Weights of a small GPT-style language model, trained from scratch on English Wikipedia: RMSNorm before each block, 222M tokens.
Each number is 128 + 24 x the weight over its row's rms, rounded and kept within 0 to 255. Layers, rows and columns count from 0. Numbers have three digits each. The size before them is the row's rms in percent of the matrix's.

# layer 4 MLP up, 1024x256, rms 0.0791, rows 539-551, columns 0-255
102:126125109149142118116100119137133119131118118086139119137126126115102121139179126140127106135091097073174070103142153133117131100130117130092108117140157152159174136096115111130134123136156154170114115137116106096129129108124128155121165122103126139149125156118147125118105126194121148090100099078136114148137134152147122119112179109171129138130145147109148138128109121141180111090130152087097180115118140085087124160124107124112128165136118136087143177084116120134114165129146122141138141103134127167125087110123133140121122200096149117108125176111170146136168115109118140120135116149135126136149126103121099112101131163125164086145138148118119123163134127156112134141136035107103108083108157121088126116149116067145164138118106115109092134092120162128113116136071131
093:131138131132158111113135138141101075160109101139085121125080146179135094116145134160170150138092122148113125087136140134117138119163114115103113110083110105124146122130128132141113126134094156095181183101101156168111135125113171112089117139139073158118134151104125134137104096133133182144072173110090121129114141135116133174153150140131132152102118115124147106128101082128077124100099108104124164143063112146138124125156136145158118176151120126120098129122157104107121128133133100143128121119119133150143103100126133109116095115105127102093146120118165145102111152138110142135132113122173130149136148115179135103126186107111112147114114154099148147114146143119116098114166165148135090158172089119103174158085126132119086183146110125132107125118134153105116120131079156
096:130109129166138124139094110121128090122145128146091118073084131187189094130133191109198111091130133132112139143200125122140143098069118125121088101120119130124121081083131097114138135156159162132163187127123139171110135132126151111122107073101093101120167122092119116090095115138115121133080158063123128136133122140119157133098142107144149164149146138154160133109116124126126124098145122098118134138098080107137138128136127120142116197170111154131156112085173144102113158125108179103100125124126128155148125128101147135159101113089101096114148143122143140126136111155134118146118109127137130134119148106115115127140142108116129100105126115141158126140109118157145124123148143109124142084124151114101153129095138113107115132093088119153132136176107144145134102136109139
082:108180135175141140082105098079092126104142106149125139154134102121117116114167116084191097111084089159148145122127097148071142161127132106127116139122102103122136122126102129123145122115157132172162114117148154123051106136137129147136131121123118125141141166093121095155166109151120112147118087131125107142102145165113155136095164144141135131158132166143142070119134135075168138156120139108122132121115150179172131113153187134144122123145137144109148117092126094147115149151095126155154120078129135117133100140148112126138121164150104116113117120165126165115137102108140128109082094081129113146138107160154133077153123121091120075135133087157119162133112131138110115144164120153120148113156138148123137149139118074098124149105092113149132097157140149126100125104112120
089:141125088104125106131113157114173074180136170092102088131121151145108145127157157094137112154139091152119140103126125124102114138123078170118149123091100139184184132133117110123150109085130140113125135144133128128137147127172150122135117108104140105111113116139114146082090127139104131135101143151130097118156109103111127132136137102135122147136123163072117148179106125125179128143105114134096103136098146078120121129155108109126128143101138130156098148092144128144115153138129134156085097114123147150112100083144116133123139135104167065075129093132132151146108118115129166168104139170153126126152086104166091119128108107165137137119119140172120158142143132162087124160191105111117124129159133084128111092101139147091124115134074105146136155163159158115129139151115121
105:122132150104126126119146130149123134141097121160129108172164105123108155110116110156094091121135102094149115124113135161105137127103126128122164094141125129155116117137125077160172125125130145101126140167132112182107096099080110150134121155112110153126129110131181177137101101093115126127140105139171123141131123143149144131149105086132139105125147131118142108124077085114126127109126144071137139113077151111106079131116147126143116141131151149085162146139127118128131194101108128119131109066091127158128112119134128135134138137112150083100091159118150076150146136100141165124110092080157157076130125100144130125158112151160163110127156087143097139105160112133127132140127122144137176096081162146101098130117163123166104165112121105099099087174122163091115113138148134
102:124147118133130086137103137143161115090149136136111114155119110135088086143122164110124137120102117113098100129123079141117122123121135140121096117173130102150155123122149099170166112134132114084204121132153143129129108121073102078098139104136132113135098133079140132140121122106129133130161162161115150150128107157100141075124107124118105106095078123134109120156110137119111143121145096114165140139143156196137121133120177141130112103160115159115101123137130132138124153175114118171127132109143175174112115129123134110109077151136142139146133140156100149114145131132125191135104127186142155130106137132181106132173140160107115090178119106121163119145134137135145097121157131119156129102168138092096133114133159138102155142148136157112100153140075151108104106062136107
102:142141087094132120147141136123161126158142108111153174104123138118116141142133130128130142134157141120113140122112099165127183133135111166102148105136118145126132129106137154125128070153130143118149117143134111158111117181123115118069117085139101100140155137122109177112124113125144132132138127160107131109130113168136109126106153162153091111160127134127090096125112114116152126114134127093148124154145134169149116169131163136107112142114161172113112123153171131133183137126073116142131103147108176100122092162126108146120113149064154131129128097113094132154124135143168142105136161102105160112090119161142113090154120149157137163122136161097137127158120067122131101100135074120140108077140100114143101117165160105104082181155147101134121120101116127100111109113048162
105:189125108161095108132092100158108135139115151135103162149155088121150090115177193121118181140116125094154127151158126121113123129136127114106103077085136082129077148138085130134109107135148173162160118100170115152118126144110148140123127077088060092170145129095113158107125117121175122120106126131078134113108114193118129139164145097130123110151147128171118102119135140135149152104102154110114154143164061139114112164131158108120110150178138147125093127138135150112146122145129098127145124112145113132135115130141128179124091130124103114103146146090147139124153109123179119116137125119132136129143104108145115147160121169154122115152147154112141118126121102097099097114142125133106124121127112086143126139149135086138135122154117081104095122107099116149115118090104150
105:175176153135082142139122129119148143143104156104088138159105128120147140168125109121126103149160149152116115160153141131080126112135071119126127119148099131118115120120139151136141118129137111138137119101160152146134080158142143162148136143154099101209114113126090121107072140142153105143140123103088154156168070149127119115134111111129101079135120112147110132112126115141078159112114153121122115160090120133083105146165115165124123132116164145117123179109183118161139119104132142157111144093123126148133128147186112115108105123121108101103153146091142128150136133102148123100117115152139131143141099166094116135140169163108160118170149137143072133148134138111099099085130118121092144134166147096163104097093096167111137170134154113119085124160104108143143119116124161
098:129157092138143139067126121142165134132156109160161155157089137146170109151130131104113148156096143114127152168118123161094143085151098137133119155146088122147160116146137119152121162119116127104136154090108143112141110117116137147140141131086114132130182121135085098162121108100168130116126174094100110118089133138140128147115153149127117115192085100114107102155144123142108120164099122155158156131143145125128167185174178159138112146124188147119109098085107141118155157141138103114124104128145136120126137127124138157148135176136140146143136132122148174134120114142144163142117162111186153162127156139152141122088160109139114082105174133116127170115139127159143110130134135120169075128143126095152114154149106113105179101117148118154130140171155140090134101106140126
091:108106114156114104086148149123126142129117136115104108160135102108127122119115147146174141165138092163148115082128152138088096127102134125103086127124155133116100152143134124127114122156148153122136127064172110143146124085133109116117106125134099096164167136129156139151123107176162152140142122144150138123159059159139119107156126105140123168165121135117106139122146109135153129148146104150102134140103135106083146122118125145129085117164095148087136144154128105121162132162141126133143076098094145121142130113159112142087171139146176146074117134063121177118156096102113125132094054123123116123105125127144110117133097142128154113104147166097107147093116136110111084135133101117113174127104111163170103127113084106143133138142107114131083076113120101151103105123113144
110:132145150120128075138126134114130143199106128163142181154139097112114125116091134132138118160087116107166079122150139134074138126110136130115135120110155111183168166084110090149091122114153111125164137155174135153125086121098121119132125121121129134131131120104157085103111098192126116087138163102156138123134140193127173104117137091138104104143149139127134133144142136108133095137129129116106102147149097149114140123114096129152128133133156123114151150153144108151156194156130101106116107128151141143077102171154137121134131115120157144145139137080123160107119122129142125136124120163109122110159111181094110115160114131143159157096122142138149117119179102114121075145164081091119148130154130105129140167116130147106099125115151134112112147129177095098116126105079143
# layer 4 MLP down (transposed), 1024x256, rms 0.0715, rows 539-551, columns 0-255
102:101096104097150140149157143130140114097129112085133173106072119133116161121127136124117112087074154173156138103115105087170129102157148132116107126163176102143092131122130150126084188123086153124133162163182135157124177114172130128115082172125155105152102102185140125126117132136126108093129102148156108117131135143119160137121107139133176124144110103102121112100129131136115101115129137148122082144128099124126110121150122092114100138105147152155157146135155162136163138120144162121107143112136128138114116093090118114121136108147128156126065144110101128116147110131124157123149104094184137157107188124148140139166120177106107130163129130122189125143125150130149120152109117095130151118156115107117115124129132123117157156130097097092092113133165114116124083105168129
090:153136126122076111138072114148120150133139141129169108131124144121130123122136155129115131125124095121152164141145100130101155125106171163108121121108124145114106137137087134110160100131118165065122129148148161142132138141124083125119143088125110099125133135127159114110131136118118093111146145146135142146108111111114095133091145134122124141143131158142131142120129149139148130114111099121140119154122113115144114149151114116128181126105081117092120130152144154125133113099120137146151127115137121123115139127123158143097145131091135139116103144154122157115101136173109129101139129117142168145142108122105122164126137163169152133114139143130130136155099081111121129151072255084112130129130093156180160133134133131137172127119138133149141146132157107113164111147115118
091:142114149156107139122166122112091161111132118148131127108161072086123141116155126125145141117173148147100085116123144152147124150145116144136133128128130149041142123142130138119122109121181109141148116136087133093132120142105117140129117145128134108095135115165121130119131156133133126130125128150118135118142129142108115144130119171107131142100105132148104129094136120155093141163119099128145150103128116104166094113114134141109182111112082115112115152158149109155143125136131084127106102121141129120117151133157165150137136153136133143127136084125129135086072139134139137066107073147119169087133138152127188161070178138156153142134116119080105131095150132096111111078079243120144146133119108107126098090145116128123129129140142129137119106131163142117136114074126168
085:159155118156097093106152128159123121106118127139114113154125148099115143162107199155147150160120134153121134139135137177151131124168131100122112065142156109116124152136152147166159145169139145062141137115132124116153138135153114089066100118160164120108090106113191139140125098131088124105146122138112152134148110135106071086127116114120172106135134135115106127136167134153148109126139161134107106107151113163119119130136089123146207136149158095160116118148120102154097063133106146135108104192140107157163132144155103131094106102127176137137121145161119111118146108118142156121146130139131132138094115131121120113165134132173136131130117174150133117084153124120072128139132138095103112165111099131111121139111125132125151166124156096117098156110150106105136146129129139
089:083177166088124156118178156142128135123118116148143106115131142159095156113139103130144104163093097110098150142128136123126153080144150118126157155100120143186124132111130091123154082142098145093129172128159121104173120108148107119111166127143115089108159143185145129123154156128109146170119111118152113106137150104071146166082148120156125111120146142130139110125104150163099130149158141111121115091129058125126149137153159127143115142150119101145131129139129133120105118098135124075138109121129134117131085091139131133175156106139131150154142128115136140132116123150115125200147102110122091159116140139129130100126169140133093126098079097097157140112133134148125133133065086095116115134112103133107133156174149142120145109104135097082118127138117184102177111133137133
104:128130133103143135127135133198123182108104121140144103129140160126193146118127115178112153153171135100153140132073123125116136111143133135136149136164092077127114121119079126138096161126164062140124108136111088137129127119142127159131140133122138171141144077100112116134131122110150144096104104111133129146129180107118131102159120112130112155140125152176136126116165145096090132140103130094136158090105122098156103150079097148104135119122099116109079107131095206155094115126114118136133076124116103134135134110167123127101120139131121163137123160133146146141116126146136156140098082099104107150141150123150110165095140075109112143148134082167170111129158127131077103109128148124128164129075142130159096126118148140120115145106119151130121147135135104165097167119133116
103:103138159121184148103135118055131134122153175120117152132125134126104107079150103157149107109107100140131109124114148143100144130093141140068158111106130149143143082132128132146126127099119153149082131160122139093148090138147115179172136143155110133111167115157123154160114096173123164149130136129121151147140146103098116139114123170146103134165124132147160135155120091135129137114123121143127164160080174124161169152136118089123137095123110092087150075107137095093114087112138103152104112125118106128077095126082079108134127166128125112099093126084123109131127109143108089132117131160123144168113084142111117112141085104123095156090113135149128117150092112158083107148130109096105148150130147127119106132082138098134131145100126125142136154097163116138145102145124133
103:140163130155105119124130116173110139136147117093153132078138147129105078143106145130139127176162191126122143129089137121135144119101124127117114115157146144085096115087119141152048122140099137102126108134141134106177090119118146163151103121158129095117121157095120184146148102131151147172142124111112138093150160123096115106140144156100144125120101117159121110132113146148107140150156140113147145126136132136136128112146117142104085156151132163168146150104122139172113137174112167139187094132130127163147155145114092116149116116127157113161116132148073149124108146141113149166117119149144141155093077129149109062124119106102133147148132159117155110086120119096166100096138114141139125115173097129103118063150150104133117125129114106154101120091120159138108098167134142
107:150085130118094115142141162132098133132150122111141156147124127141095156116105148137120160081163133166130125138127154179122115210129145110163090132156174105124133123147071135106169106182141144171063103133139144100085087135146103128141124108090145141111136125163164125142131171154124101098183109128133106172173131128167149136123152125134123170113152148127117097136132146124128144132107143144148102116125129125155110098092102167131099102134140135103161141105132129160128130132127129139104115114094117105143114127136118115100112110078135127125141101134103104131143166120109130116086107122116141078122116157167155156098133201145086132131103112145129102156139099117145118110100116095137172160129115140149088114098128103095130132089136111120144094127140111156158172090141128
099:158104116161130136166092143139114094114100168145118089146135142161156084138155175105126167119133143106178166145147148143123146077126164108119152123154128149105145142095154096166090162125108132120147160108087099149153178132128153129128142113100131146146133141114123122134130103119093139153126133094121125113114156141130119135127127082077144134142129158148123139153131143143106087105162173116106118106127135156151152102122141084120139157162131138192086110163109130101116143122147139122155107166124096151148160120125139128170125151132106164156103160164101116110164140178102138099135148140138107159112129102142132123125115103131105122096107123143133074084122097134130145135168191089170119111121111129105142145149092121141140148104129135130156094091104097115158098190142108
095:128117131131098141166108159116099187173134135122116122117166078119101153151194112109136123119100185141098134146153090156094105161123161131096092115133123122160140123160164134161120137139108119170065107152118104167141088157093137129159126119148125130102118166139148094108081162144094157090124085148162111131135114159167120116086081131147124139099135170135089118129127128132115132125151116174132112143109136167108120110117106124064131124098154128108146150124158106121110096084064121139120143127120115147090114157144130129151129152094141118132102137160084128126162125099104123114111161109112128124127111144077096146099101139110106148101127131160115103115176117123171129138065137133121149109108138113166119147110128118163132134127124146138121155135106124111142132113149133
099:139121100085130107142087116101162101124161171126108153126103129135121120129098132110135125081145117105134117092104113100102116142111132152128121133105091191134168112117137106146106124117105148153087000153126131099147149182143146164131109110156118122106124155112137141116145110194128145092154152133089111118102123126144138206138091126110173132139126129133162165125116128097110118089131109140116162140131136110143103129120143132113170120161120091135124127125114137134130153141131144125123097116118132136105115111093124108130128115134101106109120116067136130190165146150104128146092087093131110135129096112121108142133099153116157104144123163148103115152139153131148100138124139137124120134166131165154127079119132118141171129155145102111120129139140198145151143144102139
111:130127098112143095143156136087133109164109144121162135105130154134143146113129154127156120140159080149121107154062153072125175147110140145167125152148175140114131113115133087130151079142165143104156119141085131131143121118119113081129138130131116133091138162142148106103139142130141126161123131126147127158118147120113125137159147129123139127109161126128136143078154106135094127126141156202128127155151170104149141113158141112090078206143150162116157117116149142108122160123133157112181141115112123140055075174151137122170114123147119130109127149101149151139125127139132144109129110162081104176120105128144121126156133129129095153145117117118124125115162140086146130088101153193124121101074121133151119127134165146137115106107129135129139124147147162147127103084168127